python train.py --activation="quick_gelu" --norm_place="pre" --init="normal" --init_std_o=0.0697 --init_std_down=0.0804 --schedule="wsd" --seq_len=1024 --train_tokens=283700000 --dataset="wikipedia_en"
Each number is 128 + 24 x the weight over its row's rms, rounded and kept within 0 to 255. Layers, rows and columns count from 0. Numbers have three digits each. The size before them is the row's rms in percent of the matrix's.

# layer 16 MLP down (transposed), 512x128, rms 0.0803, rows 101-207, columns 64-127
099:106120121146115121130176128138146166118105143108116141129129139108097108085136098113126157109128113100133109104118125106157185126131128125123153093105139064140111128144138143159158129111152095
095:099115075134113132171085150121106141145139154098129127117147132112142175113169114145108151172097130116170114165160155146139137093111089164124115115146111150123128137128135170134161184107179145
106:105168138165122152112147123141118121090137149106121100122096121112148128110135173130118109122140165114131142148119105145074135101129146146118074106128133157096125104103203136124101105118139138
103:140147163121156146093119143118133127107106159140081124161087144121126093129120132131147160129165144117113108151110130125108099152140097063142149175174146168131148124120112113121127148127168174
099:117134088125079111180110124124133100130109114126128095134102141128144118103115112139148122093139132114119122130097108146159147114138135148131145202163097149119089108106097105074116117111134111
098:096127151135148151157103129121147116117132134140102110112127120150133134098117107144163115122102127114093127110159121097177132128129114084164159140143139186124122108172126095155088146158110155
101:131045102179144116117106134128175134130135133140159126164144100086135141141117116095127090094118125095085117164109110131092134120126111160148126113132108092097154148116097184113152136165118141
100:076112132139159120151136084132139122146114137162087091113132118097094138090148148142094128128098112068114182126184136148089167116142088192140131144121119124104146114106087102095103095154137107
116:123097098109102115156148126121118161162125165117138148119188157132140071137155134150117140129113120140105128122123109155146151127167116157114099136140102124116147105114150157161102152150163138
097:162148144153113119125117163132144121111116133124123100125094088113193115112128090152124130136138103125144148179138125119130137150132141164186084118134081125108154091151139151133104143125147166
106:118134186138104174106078123115121162109141119148140107128100142135093152138064101142103088107100167142133112104123129122119124161110131115077119082133120155109145105129111128124087134124100139
097:095133142117124107133143133113106134122133120113122167143158119137096159140147086114090087139082167130157106158131161087142160127082167113134162116137127136116152147111171129096162139110121099
086:132165132123129144147104135096066125149128097140121117152114134111133141163124135154098113186118132141107100174154106098120140127140130188164136109128149122124146157134135121105104150125113123
103:111129137140140112096113148122143107119114126125117140102178102118163185135116161192094142140096098141133126171117164154131090099094141129139130155155118117126116127146144126115142098135140136
090:136147116134111095143098128100122138129122159133129140139126088180108123141191128110096160168122160109109120106150122150149176136175105127137135145143152179153088147179087148112087145146090117
104:124113090119135109136116162109136152096111112109058139186139155099133144128107151146108167093098096098156134100105131129109153134140133122132201118181151135115110161183096129114153134142113126
096:162095185147103141123155135118146108138092137128111116075175095113137124132125103176136114115109128088130169154152112113135150075114147161169123141130088094184125135132135095103132149118147186
105:146108159157106126180077123129156110096106136148082123145124182124084136145153110155129118166158103126104100110129104106135121122124159093164151124149103089129083111128107114101148090122120155
094:125085131112093109123132144099167154165123144125103081163173122125117110107105140128140131138120169139103146180098087138118149105144100107129110141132136133185169080148185115099140157123120129
099:124124164120125112091121084118126116136159136149129145141137164097107145111139143129116121143119106188126127112132126119104156120092120145129090146136108127090134093118110130155108148132152106
101:118053123143106114141152091109121122121125115106161139139069111102113115119101122111157113098112111141086128093140109090180099116137116167168163152114153132173119120168124113094118135152144101
106:169119123147130104117139142118133139133161109153142124144133097087127150124123134133187077124156148108126073105152180157091135093124128155130124139098130099127093150166097139146126152160134158
101:091136157155168159148176089131128136145155164086140163107142105151108128128117140156149138107108107100112172144141150111134117111109110155191109155129102142121125149111121074135108132171121158
104:148121133157165101109152129117078094113117145136068139130129107105144122167135127131093123085145116143135134112127105148118148120145136121109159088071131088144107133162135120124120135139133093
103:146091090121117107094152156145127116106072126117147151091116117106131090115117138124106127154167102111109161141113100132119124112150208157136124136143116094151129094149111158119108120130129137
079:151115104115151052142115185118134127127109137145126142148122119142144151117144153139105162118139134138120108173101146118115156147139127155116164099151099096156110184167160100078139135151100133
085:184142177130111119151124078154162119101127136138155099095138139165156097136091127121169178137147101104137142156166142133112144155125169118123142121101136137110137104081070143148082128102113079
095:103096144153116116139110107134157119138161137115121115134099119102156146125179109101164161132151145095113137139117098136146158145147139114112127083113120106137093106145139126098091126138139118
099:091139062145137125118164125114158113112095114129097117093138145125125157113089060099147101159129159077138147124134124101136112114167123104105099122094150098179156120156153104127122132149135122
110:143112132143160152143106115173143123123141108119108083094118105122131131172134095162155122143128118185097122104081136132141129174142176074141131109123145102136117116125171160129115112156158110
099:145104127168112098158131144145131085127116173089080126168133138160101094114143127125142155113128139137175083137149126158138141153163126119163130117147141171116127173179108092101084117118130092
093:131133144182085082137136119115113164142153104129166153117140139143117171123120143148108172141131136128117156157130126131138135105120122117125139140163140156172164108102155122114137115167154142
101:098091116109157134131118096159128120133130135187119100136118184124112131130153105106139132120117153141143141086171143133080115114110162143153115145143143089121088146149141119116128133151174101
100:125107153133117185154138135136148186155114091115102079120146125149178116118147086151122147095108150112158145106135122132136113134154121124111152109168112149112119145113136083110103136111092128
099:093164123116105093172131133071112103161137134104102090134148134105151149129102123135120139134096092161146101158118111169163147137144130166088175134154155105111091096119120113121168169132158171
102:172073143111125161131087141090118133115122151094149109149151044144135125164120145129089164094114134159078131129139133152126088143146137099119128097175152146147126147121168130141143130119139127
095:110145094096146103120146111119081080127148115106145072122127134096155167141136147175087123110164110109092142146109139109144134154129123147115088143100118103160127154126136150113147106108092114
094:080108100148084105141088090132188153091097089150097122134123115141132121106104111100153158096164115173105134145151147138120156109112141085124118100097139129121130085126100131124114092107143135
096:117134106159141138158096140112117143087134090167099167143132091120161124117164132139140130181149125110109149165158123110137138136108132135111135157108098146151117139157120105136122089138143102
090:100083130140106126099132142160084129106093103129135111166131127098143115107140119114132128091127162079162129094149141108161135147090098160118143160124139092132142126105134123088136124107151157
101:086120085146125151168135126142119109141087156109082139153129112136104150114106157115126126120145126111102156130137106154153153090150109129130124137143078117137113094119164128139198142137148124
099:113131125085112137078137107155141136110074136100143125128144105117126129108134101116144123139090158157117102142148118160120145109169125132152139098120145141162091094092111110123111131111109132
101:143109121094158113109128108168064096137132058117107091135133137145122149112160127118144110102092098083125085120154135128151137131076158174133085129105104153146194123131131127140120151163161133
112:113139118124145103095152112091149141169160177074105113130105156131169155102140097084094130134134109142123091077123133114132128138116163128107135140134127090127101117178120118139140148078172149
101:127114095099121117142120141106164151104132123123090163142150162114103180105105168112164076112147173164101131095160070109150127124155119127140108124118149182090116137134136156165140143144147120
085:153145144177136165144130145137102122152155152122103150146136156163090146127152127178101167150097171131145094159134165135137103169138109113121126145142146138140110144125139115151148085100124135
091:111124122127123135155130158119124101155101131121126122106144158136120158154096117166145107151138124093088107136103132133099144100139150153112118153121102113144128142153118086095093190117130100
099:120130152100117143153114170108135109123174155120125133119141133115162128126149179158179139181118149138089151151150135145151091095110145139129142145141112116146097182127078134157115149116160121
099:107142160133089117143110132106154136144166089158122159160097115149147114139113133151138144122122130098134139162122149120101084119127105135112113144129121135197123124172092124152072127157135156
103:171143113169164101156148145150149090127153153152113116114116129129149117136158101155146147101149196149127187133115088077136092126121168090147088119141106141109113157134172133151140119132113171
090:155114039108116155122139132109121102162165134145156092123113129120092086061144143139155096113093141149118156153124120136144106153126139119145124156121135162117127160112143145124124140145114105
105:108123144137137138117137116096170106146119093113148109113083070156146109180152179125147155106137173132110148151112154143175149120149117149085117113110116150141124129115110129092152112153091125
100:152127128090129154148119100142105083156122113115134131137148123104123107134164103138154136138178097146151143150112097104114111144107096152125106124182111121154126106128161091119137068163111111
091:161100131118112115170126113104137132103167146079126107109139138082173133107106112108152147150113102124132148161116146079131101135128116133130135111142142111134097152110114115107096116145131169
103:184099107106145174154114114140135105107126114117143155152107136105116143124130129124157121153170168128147114070102175113134154137077131147127115115135138139120128113131126089117135134138136128
091:100117132159148171079144094120167155126142089092118083128168145187122157097118120141126170153119131107150095178125147170132106104103146173110121095140122127094172113149139124151138122136134116
107:161142078135179139103201079105121157107116155152106129153142133148111156156134123149106177120143073129149117093097138098147119112156127153129077107105125108145127099121111083142153143131143161
094:099181102115118163136129132128149136136139141168140129164101130142143092173148175097095084126124120118160143145151129134141117106100095126136165150150134120114139130123099109143147193140120192
104:103107109141110123157156132101138172096135145101090140157131102082107096144138145152098117109117154123107139126147108153101112117118120146145142124154173130114135126109104146131097109138125138
099:122165122156127087139132154111137138149114149109145130148096139138174140093106141119111136134098120110185143165114121126128081116103126101137158128119136094139137140088108134130094136156119119
102:089121133112117151116105115164151140146119133092165162122121123103166102103118075147103117126133103126142144123098150146133125117113144153123091144151125089126129100119137068163096074112100144
091:145134160108146124115158090134094100167139119088110153135138138100141091146136142154084137093163083119143111120122115136141135170124118127133174123152130085142131087174116132143129130117120140
105:138131172118126099163108138118111097101160118147140184122111153141172127113133127130147115147094124117173138105170097133184160143138178155103163117110152126098121154119128126162121101130092111
091:112140099127146143118146140086174116143134180075125132131177111134136149106087159135094134133144114118120177137129145096098134108169125143102151076102136143139130110107111123110126125149142091
108:144128126113091156172094088146110113113143111102133114142132122117140107111117135120139134182103137108129128110132119153176075138119115178162117094150130120140136115159122127127126083101094097
096:111106142139178134153101154177101165111105121123198170141138140155110117115127120136141111154091097145112145119098162127129119119105124136164134121143083129157146132137132139126143085108123160
092:105121140127113154149107085099139117108131127129113062157113162122139101119104148104123150129112122108162169097096094142135122138177093131101136165088170162122157152118131122113129116145140149
108:167092105117161151094138125125121132162177087155121123136087122153113132105142085125123143136164122148106152127129176119083135164136128129141146123140139126101142104101121160144162117127123081
098:133123150124169132107098152084130118159140120104165159179139146152136158127122158129125140129153136106126175079171172117158162137141092125097136121096109117117133177160113146121122141148128135
098:167101147145150125089122099126160131152139130147113169117123104154107116136121154103114124165119150150149119131134084115160133102148109154128145099144115155126145155133086135153158122095139125
109:110140156073107138098153153184100118151132141131171153159120132126173173118110116141172128138139087106165083120143118091131130124077126123122101137143150078102129147137100139143106115171158096
097:142141107121117157147139167125139116125104148107095147093141084123162104136084125147123115099156162138149138162150149116094130152107118106117096120091130132115174177090119113139116152159152148
099:132153132091148122166113131131091136141159156139137129143097112120151143127136141094124127155132127149156145100175130136131128090125149173115141128124161101148152087080124174101075112141140123
102:158095137136132129059128155130116134121131162142104133096161136121121149109116145114160119128140110135117146128163155160142160098155125152157099149110139126127136132102155147135117146121103130
096:133147166110102181092117081099177135129083138147118150149104118127145148135084146121103171182141174134133107130140115150155163162120135141134145127147113142131114152103145103099124134061151115
108:132107111115105155102128089117123140136137132111096122128086163099131129149136129156103128164137120138106081140134122102168123165106125123133113094141112121147132131154104141119147185087126121
098:139126152169118130067151136127083118140131151133168154084106128134118106114112117111127153127185112098083164067124088144127132112181136073133134129117109106105162119108130120138112107122122142
097:123048137102130109122108144148098178160114175114070130119112121148132128069126175109093134125130086124098137120156123138140115136159123099186132098107137119156108127094098154139089132147134118
102:111123128177129152126117098115074134062153130115150075108132109128129101157153114114123115164101089126113147124152102173097159138111126111086131084115113118166171133116120119162126101128126128
097:151151135121131158125129142167165091157145149153113101127134127124146112143112155156112139104173134149144142108130142124117147141126119102167127114121120090149135126161129094155140123139078180
101:121110148099137134117095122145091078106109116134086131173129123099151135115130166119113107131128141150148102130096130141126118065153141127140156104101117122080140126094142116136155103103131120
101:139126146108110164128108089151105147131130146114138145135147080088143097156100133125150122140155124154124094130156117117128167126086121134146112133089104123125089074073137099120165129161110130
107:096112094096117138123136119115123161151111098145135170100150102130111111145133122156143135104147078159169151152107089125155100119132109122114120130159127112145147159137134151136137158077128112
102:107136112106172095101157115138124151119126092089115173146112148148143118126112125076123118149114092163141074116070122158090105155168092104120134125141150107132129153122115085104145114117148144
097:160142130098150161116140086137182100116149114144111132147135163079129152120121156112084114086154085118114147143148133111096123150140091150141115144145121152125192097159107104161144122112161127
096:168107111121160123111099156143116152132113154111120111144103097119132124187152111118128134093134147163135117102121105133170096123125122125106078111148175168132061136143097168118135127144140129
103:114143142101151127107099119116149154097133117156150128191118149129127109076166118081152137120137147138106129096138149137138106153096126124148168144119150132122088124154116177128136116118119130
110:152128154102161091106129150159147096131134108136145174154096115125150163119130126107157133090095157176101117105140158142106140108136142138151136148135141071116111140174074108099116109143151142
096:118145119136146134133148117133137160155088151109119176108144120133107114100123181144118112121160098139126119097145133143150132144136107170139142136146072125134120160133119123127146111111116114
101:151137151122125123146151150124105113155153160169148123140130139111138121145116088132142097088172082177147139084113126148140129085112147108121117119120123059097151180139144097167103144126116131
100:099130159125140111111109104126111098155107135056083129079133079132132146142127099139148115113072146131199142130119088128148110129128143127104108120139157144093129119120142111132143135128149093
101:147131204141125125149136146133105121120184124143138148093131093154118099074110122106119154117163128102158138147109153162145137126153141116156088135132103130111141127143114137157132115133108174
096:142112131135093117090102138143131102130105130133142198136134112114137148120150095141128127092119079118150162165170126125174144113118127129128101142111084131137122145135139161119107142129072143
102:104111095130081103060124131117152135140154133134151158093121112109142166129100105115144098152131077098130126140149131122115149114150147121089121133117083110152118139092158140109101125111144093
089:130120127128168137079134104102093168124147102159138123135119117106116139130131152151107133165154150173150155118109112124169135133081112126131137111088133158136158113097113116140136137070100100
102:107102112101145073106151129125110091114092116148128167132149135142144161101162152122179105169171111123098113078122153105093136153111136145141129121084140121178145093089124137161126171131113159
105:130135107150128157132160116125168145127128143163141163134173128127128066166128124137091140139112088163185127091090176130101147102145131125080145101140158120146172100108127142115111103153097106
109:144097132076119125135142187138147098181126079164108120154063141106138142142136160114126160112129104185113148114142155140121131169118107139148165154148161092141156135186101167150172124140126137
094:142148142179168103115095150167140142088131151090113152108124102129121115148092126139124140152109170140162130129125118170155160112119088157134145117124150163117132138119143140099105125131179130
103:165153136137147128178127112112115131136160126151105135114140150088147131117074147153096126158187161112153157116105133162186136125097134159156105135140148099118118145130101156150146094098117092
099:130127116151177120117144132107124099111113119094139177125130146128168123095134115129142085139159133126114133129139102090115117129136138097089115106080148107065117139166109134158123153132112142
102:111133095166141119078158149164159132148100131101134163135133139104109130137109118149104123162129133113184122088135141132113172140126105191100136132124150130111163144144143110150104120149114093
096:091131103136093135117098143126122141171112116159138184152124131117152132125163122144159131127119138123134090100132129181093064117125127096125146129142168094141104123142173104120140151093078138
111:129140144110126140112159113140133099130159120137140102136098159083150136131096140132147131120088121127114115133089145076104089150138148140173080162120126132092145073101088137147152162110166108
112:118088091128117099124140086155094105132105097113110153100120092144119168113166159096131148151120172114119124129145135123118093104090165139140130172159117088098150139113139122123144101165124100
102:150125107130121112133150096158134144125153150128109100125133109147136119124084178129129164125150171167134146133110145103111173139140145069132116097099116157153157144137137172163139133131141149
083:139106136072086128121083125141130117129130148133122157171149103139147099142112125106124083192112156123112149128127154112118102147107113113079132101171176126106123120079164169115156118128139151
# layer 16 MLP up, 512x128, rms 0.0805, rows 102-208, columns 64-127
098:133138112162100107129124102148132098131126140174119076118160120192087103143117094099107147144152121144111128156094129122124113155111186171134147073157195130158148120145119102125190100127154132
103:128149166149136143129163155125101088149124101117159092118149110155126126118105098131146142092094138129159098132131094114146144140136143111124129147124124101111171121101130160144163088128141132
105:153126119181158108112146115109136164190140108152142105149109116116132145148171144163155111158106158139168116115134132147124123128144089123112090142172124148127166136149145139114160149112127119
102:100148142156154142106160115125111085152096154140137118127159146121174125173118108134092133139074161129127133124149159109157132116142095094139125114121176130132104115132121198157134103090080145
102:131143156140115140127170156143178146135147145115172187107143184115132147131141157140142129135115135161122186117166134114156155103151147147121114102107155126158107146106111156111133146137148146
101:155125103110150103098150139100136166165136164118117121112117136116125119102153110131160119160110127118109159122124113114131149091132126100136155085139145092126104141126143142123105150147153123
107:158143124113111115111120122132128147103190136154115106135156157113097129114145124080138136135172136144130155094146121157167124121115113133166170129146138096123156112132103108100136093113134162
113:139115125146139122066148128119156142122182099174108118140155129145159146107165139114118106126154102116101078117157119146137110121148096120143106110154151138108107162116135097116164140172144108
102:133068153128119144137134134131100157112149154140118085078118127123114122111153123092132088098127126119096102098124125136117128103096145121071144118131120093113082152106095078097131137165114103
096:152157115135125067136141115116125104198152152123126114130155115147130149112117143048123138081089152136126172123122168179151146108143110148121119128117113141141138130120125140148130071138122122
096:173079103109159092119139170108142095132154093102100096165085190110134120110136157138145131147094097117161123102080088158131127119124109138133131123112139154155098133108107103114111108148126152
099:146128100103106156140138101119109127121138104096119108075115159158107116096127163101114116097153129163095101143126137125125123118153164081102083091121103131117104133137141129145181171152107112
099:124142141104146093136082130140087138116139144113152149104137164081146132111116088173132108127138110173118122129111114094150159131141072154171124132107181132119129121142129092116106145111139130
090:142079159108145133146117093122162092134160155121093120110135134089113096110120135104127089170136105147163120129119108150130116180086131114124115149124141132104146125104118105093164145079148118
106:161166136146159093110155118116115109180092130172178138104105104119143128116138132114158150155160145144130119176163129140096139134129125110119092146168141090140117122114141168168131106119138080
096:073127109080168133133119088135101135132132080109102084119099133116116106163163168134125167127102141143121121108139124126136112128099105121136113134148123127065103150160116157144150129069103102
106:121138107152120108138114098126135135116101136157106144128110093122099165145135117112127110132058161155125119170142093109119117111107109120100124153156094143117082134070115109144143147122167117
093:139117110125152127133108133127131101123096102133154134128150135160114106095128082079111121131103103132110094146123185141141131099141157074141117115122159109144098138148099126135133125114109119
090:108120137127119146132152111106079172118133174138147156156178121110106102128104118107155139112096176145086146118125154141142129142113136105133158101087110148156116153154184120118129108132179140
103:138177143122131111159138152104127137153168139134118128160101135131143166133138058159108143096123116112089167168115122151143159119115141119136134121134147172118133096140127110113144117112082143
102:170132144117094169164083084144148134149150138106109162151138156158142118154126167108121116141102120145144145106165131143116175088087119134138128177154155128128141163146105102144165086145113153
098:174146114133135112147070102126116151134136114130200120138072113114142128157106072088105142106125179137143114143132147103081126128138106137119176161150126155119139179150102135140145104148140135
101:167156158162146147140101144177146094131143179148138140141116101132117148140126140136153101146114122101155161135109130146115160109136106149109146112171127143108138137123114126123138175095128164
100:124200122135111079165161123141139121115136095133139103172100101126109111119109094147153104147092135116120101134172151128141151143134109122115137087137104169142116108102094106116090134123067139
113:133153165120155163133139121119170147157169133140144091151132153126141174133125109164143137164149115152147160136170154133151122133107112106143146130145151158181127137107134148165121128127155180
093:137175112109091110126101173159146098091105140155073101172147102107123123138123107174107124116118116104119088080130184116137154082091107143078118109141154114151123132155146112109147118150157100
102:143100118126149113109100172130106122101129146145102103150129120111160129113145121131114121127098143156107152127136150142106153144142108115152089142139116121122167148150153161080104111135086148
097:148110141116127101199134147150156128151121135101123156147153120127131155084145153097116111113137108156134116168129136142144149173108128112134095124164154112113164120125107167121135133149099149
107:120132138110119099129165146128155105125150114144129184167139092144128111147138178087211144105074114137109108121151137117127158109126120166175139112130106147151105131143105107140132091113087105
100:137123189144134161120075089137107098136125165111177148140122129093140121140120128108131076175132114169114116126122145098175125137156106150160154155120167120126120151086106129133141136149104138
100:163155116092085144126145133142134131111111115120136131124138165076135123110149136141116096158104118158082104087108109154110126148090094116131142100072113107127137112099100133144113120126127107
099:133141160096117162117132110111106158157159133154124132119144133083125109123090147183104087055118138158110149144132119152072115105083120134067170073143132158162157141158110120132110127144123155
100:154131091136136131105162122151132176148121119147082135088144164139094123073144138138123112122141116154120090158175181119133140123168152097148125162164151167115138158119120118118137192116158152
108:171102087108128166114125133111150141103128126153156116095114110168096130129147111125112128117130149107122152108153116102079124125075089084151122104116080134079131154114114096129080113143102100
106:118112096142164155141115149125120144108126128180115071153146130155072160132143145152110122136133158135137147139150144099162137149156106105119166099164188120147117128117142174117122131151174148
103:135137168113124112141112120178175133148128098128116118102144162144139099130173125134100107129095152170116181105146125086148127135163114102140123090123171162139129166112106127130130113213112156
092:085129146137127110158117135132102129144139202138114154181138150110152089141146153139100133157135147160090104114108162146113125131081124153132149169129133092140096143121100160133129127104134156
091:157132121096122139193165139101150121144143104150139138111157138118119168135097147103112074146107143155196103133093136116143164127174097186133111122082150145100134124128127154132154154104105120
090:198045178163126132130093099145128138147158134095136131155130152137132150107143146157108133136107155117137130103125124124172125144172148136112138164111156113138118117093123169165110116153176151
108:114115149135069105133128125133122142118144116117108125089088107155117114095140135154114140124095137135151120113097108161137135111082135070164125129086148117130120114138130112119115133075127141
099:102145118099091131139126148131169151135150155113108118143166152099114119118163156126123105177103113116130132138151138128141140140090081087152127134143130132139146145098121123145147132142140067
095:131140092141132126122137139129139100130094107109116151157115153158123093176109138135103170123118120126109111109107098142128114152163053113118115096117091107146132170121126137151132103116073107
106:125121118136117132156105146166093135089163127134136132117146164106158157145117106148119150137135125147114139150126153147137202150138120083175162143125156109121135112138115115127172179096114159
100:111130083138116101147126130110144140129158122099150126171184185132151139102123139126160131141130114121113074149141137169145124128155113105117162132122108106103142161126116142078111127105153164
107:145143136129139066150157141107147138092107099136156129166154129106103156169151124102124157092136135146118143157124138135132184099111149125147111122156144101161110100136130152153126157153150113
093:107121121123118183134141143160147127126161136174141127121166163146122116132139157094093161141115136134106113117125118105120099081153156109140122102142133150122142123164143109165153117135130146
091:117144123164131157128150135133109117142114122117119139139125120129138166147155115153115109112127124127183097113123150123126153118162119128129133109123125096115142092123073113131158176150088099
098:134122104127150158126169133139113154152142187106177102126138126124088120126154120170153101137113145171129106098113088137130134153099143116132108127117123128145111148102107098103133194109133139
098:080126118121116146139146114103119094130138155149170157152130161126146129104132128126134136114100121140144081110122145127125155131137145109127129159124102103063137125160096110101167114142148142
104:129108162153092126110097126145151143141126128143139081157169145076088161098102156159107131134100150105126137161162139127137087095131129107182110101169176132125134142137136136126145137139152161
101:146142110115113108135188152160109099125158178129175078104135166120143109138146128129132113134160135111133119138118084106106168120117102152156134159128153087176171126113128086119143120119126118
105:144131143139126100124133159159178139130158131159148105129116105122125157174148151154126142124153143145108138121137112164150151150139100100094114140109133134124139161114129110120082167135168143
099:126072162125124121106107177120163150124083140135161126154147119135141162145127107075121137101177125148111145101099144147178111144117138111144122127163117155139133153142113147145155116092122149
096:149162118085160127118106134151148113126145114153127119107132114152135100127141182127120132128107154141132149140129099136131162123122078099123124086141123131149114130146129148120102108140128111
096:108137102100143103100155137107121136118115134120110149106118113107121100177141131133103049111171141109126106116142122145135112134153098126098161143144101135118150121133112125120130108100167139
104:156146126172160113145132130126108155130154147117154139128086140104137127171165138124135115142080146112133118113103122101173134096119131103074105143109169109100126163130111160143157130088108133
100:115130144127096138080109168100164147099122123141165144107153127121098144116105115091111138151089121119127131160133100109160096097096095085101104100099169108116114115133118114085121110122079131
097:111147099108122134153123142133064160094098148143155117069105119115147119171149043120141135120119143143157094129134078145139133075098084097125146113139172110138130135120134109098085086138111109
097:131131081133161123140112124113108123160113144069125099126139075080080108132143158120124130086118152142142095086116132139141130121094127131117103096117117162111112163114119123115140105118113080
098:150163145099115101141148111126134135155168102089159115104125158162150136134137112139087136151112117121117124152147100099112134102137159102134185153112138101067113117115148094123135108131155137
106:104103117136099112139110149152151169142133135111092108134160139140102112145120139114130084158086141118113132144099169152120197150120152177174101121157112119140150159154102110083171123134166104
101:138151156124119170150163154113145160157134133109155118098136145151102147131158123133120052117096191092118067111118149093137116153123153118094148152099129128119104126150093145140101128089095140
092:102125120138112158125132084112075149103103141106136150112157126123103098125128126120147147147100124160123138148130202153129110099149136134099136127152135133134116127095109094137157144167112143
104:096083118161108096118116109118175160135124122156125142148170158102110141103118091166121124105142135094109133146163140131123085171137129137132117140172135160116106173116122145092149146128128111
094:116117163139124101094163119150165088116167122131086088115136139111168137111135139124111124139137148131111122098170104110114158135151144127118177145124104133145099168124129165133134134140116138
096:130153136077138092122139154105132084131111136101133118157107167134123126139102097142107092109061088114121119132141097156100154165115149093134104108092115127158134099138131093171139147154109133
105:123172128142090132139151138112134138135112155167153166146144116119144156115113115087055150102146147138154128108111137131174132153140143104144152152142170134166118137126106136154086128110100132
107:120148100119152122118093138163124176145136144098128122114145156135106153161137141133129156120100131126176097180145123143131146142106171116127140132147146103138083145117134142110174143133122111
102:100100118128151085132117153156138132177165161101139077158136116120090151126114152144157131146135122131149124143092135137105122136138104133102155116155104155151128119135152120093136137133141119
103:150126134072183102110159146127121141144125175107142130112139121122151124095092163110072167177142142136139170095096140102171142132126117073143128131118117172171116148098101150116118121113110122
101:157138162090133125112162122152139089106133163151131132144123110103096137153121140133140144141150127144137082121111082119140141107128141139134169130156121123167152142181094108160113151090117121
105:156126133162155123071150109168108116116106136131153155092142162140137161172151097139123137133109124141159155112156142159105123091123105092137140114103129158127089152123179109148128141138136146
101:117154099143123166167160121121082147111134105157154124152139111137129074126117176135166148107131182127158157169102112157134147152152075087118101128128159102122161159151133154118138110171107129
101:119120120116113128153182127127130103142140108143135112164122106124100117129179126092129110123099160142080163101143081093153112129109121083105125154142117158137090146144117139082128115116106137
107:127125166119139128141145124155141125099108125135134112099161146122109115146127123128083143087090136133099094112154099138134103120133130129143145150136101130110094184127048124161123148124120089
104:140161145158167128097123140128130130135104134126132067100121124133127093126156178108100137138084104155136154136148125144078146101147128178127123116127120125138146151135118128063125090120138158
097:114158109163153114159131114126132131131117124177167145150110112109121119134154143179139182145111177147126114149139153172141110159126107147116091145192134092123120151151111153127169135113133107
110:103136122118125101176160090123138117125135110148138115141139108125086130111112177096148125154135166185092104141084178127111099139131143151147123136165137123170179150106134135181127113170182124
097:084140124123170156101116096104123107115133114170104110137122130100103169124092148110126131138109135156102134112168131111111105135095109108151167156087108105089153102098107129138137173139138113
101:114145133117144138115112130128098181152145117147104102149141104161140133106136139147149084136151149173186149123131141136105147112117117105133138151146107088177131160166136152129137085157123148
097:172167127120143093158143148122158107152130139098144155059114139131145126106101169151155134127107121118147087142165147089174099151168145113133163166112140133157142132145121143086157103144103134
108:131138121148141122147146122144128130124156094118115120114151144137143106100127136082157157128152140148123151142150162124186117103120113143135150113165192157161134140106124139142098099097145134
102:147131149131115149145109131133104122159176113104160115136125101149151131086141123084137178092095171138150128129094104127110133106139147148162128124100135107152133174131132111111179125144176150
096:114116121109134146160092102113112162115104125128126128132123125125114143152171148148169170137119128119148120134099098122123103090113141111159117113172151122157099167126126144106108181142125133
099:101156122158130112163136163137117107107112157129125103124136155122113148088121174120085069129131137113125127165151128141117164145173129121140154122077100131129149118099153087140159133145128165
103:132137161162109073105108081131113178104160122121128102131150117136108122138170108174142079137090156124169138167085155118154145134103134141135135131110120071091150120126101070151124162106156105
102:110128127133110132112154121117108172141068172131165143122109160162140160140115171150108098209153163117127145109111162135156138134140163111107147124103124115128122133110130159140107154121146163
098:092158143143089126132080111111119143085145173130154077110090123151129139130147091114102122152124119151136108114130123117075130093134132107100105146136168130167120132172141133132139156161122153
098:133118137109128075137143132144106141186116112145119139145105122155119117108102095167126090118121119131144125148090162156120098087096105120093107086103116148175110099135154096106092074082155158
102:105163139114163114132158134144125124167128139113131080138106176120151146136124126140126115159138126164157124132142150105130134097105092117155115135148156122132175122155094125196145113171141145
097:144153134129162091087142143127160190133098118166120147159110136109126096111139134122110097158127172147100180121119125114168106106138088114109102125089136144133086131148138105181090116148150149
098:100183132110114120093130148139169128155119092148140101117148085183118154148134105153111142171120158145113122070098115117127136114110126146090086135121151111143105160130104144129151130104145102
101:150122150109134148175130077118134107113128134122135187087132130111103123136145117141122095092141109144106181080089125113123128121101081144142149108131127122083107092126111062146168095128092180
097:148160140103114114133103189162164097145150138134146127130138130129097128135139126170144112107124150139166122168136113129107139142129123126144130093180112119117116143134119108131129173153147165
097:141099095148129125111123142175096131096124164130156124152150125098074151143112144122107125120136135142107109152098120107106094109130115161139104122144113114108128107166104138092150123156116130
101:091112111140175154151131200116096109137141146115133119125125136080104138087123157164178178139125142140102080125140130162163127102137155122166127146172134139124083100126101161163158164124150153
100:088152143141139172160123144157148119220160133128112102123117176136122124123084099121162133129150128111116063146141137113163145109084094139108169136114144131120079130105140119130152104109143138
104:123145129113130086130112140146133132116124145147116161129137142150172117141163109149153136143124181103146089119143077140101137104108092127105121145162157156155129115110128132136129134091127111
100:146123087161087147146149141100109115132086127102095152138133151132121129110173147126128125133073087163153118085160125130091131095135113110107124095149098135125118162154141163154130103135113151
100:141150123130092102117100162122106147170148152176118177121114121101132122138105125162145126136137158150091144095148087145070107069115112096137126112141111146130084111104122092117108107126129112
101:117141123126130127160105155107100144120131157123095085098141151139139074097157149131124130120119128122093168168139142144138094080159131127131107154191110114166098176156143120133119163169132147
100:131160126130178160142189113134126141087156175118144091161128159153115088168127148173133142122121131124133135097148148129127186151137127110131117152125116115137152122164090141139112124158154158
097:150167127093147110142151125130117130162114136093087114170126133138141150107125106130125123077136158133097114104108107099151114147094109104090151106094161090113086126106072143107102127125140154
107:098138132122125141107107114103130096143121143118128120100125101111144123108143145128101113107111125122083104090134165141089144100128096151094106147145152120145119134140098110094177111080103142
108:110135122120118180131124164079185129106139178115121132118118160119113167128147103111138149128116135115097131153132107115101167102090140095146122118141110133095116173150106132122120110133171167
102:143149084132148146095144140090134145184172128120108136095135159139121130148127131131138103124134091152149150121116119160080178162123119158148134141058113126101149146141154143146191169109150093
100:130148096155095132112103152117154128130139162104140102175116121125088111129160158142140120161146091152139104145140118117110124119074056135151115134149098121113104129156111120131128085147128157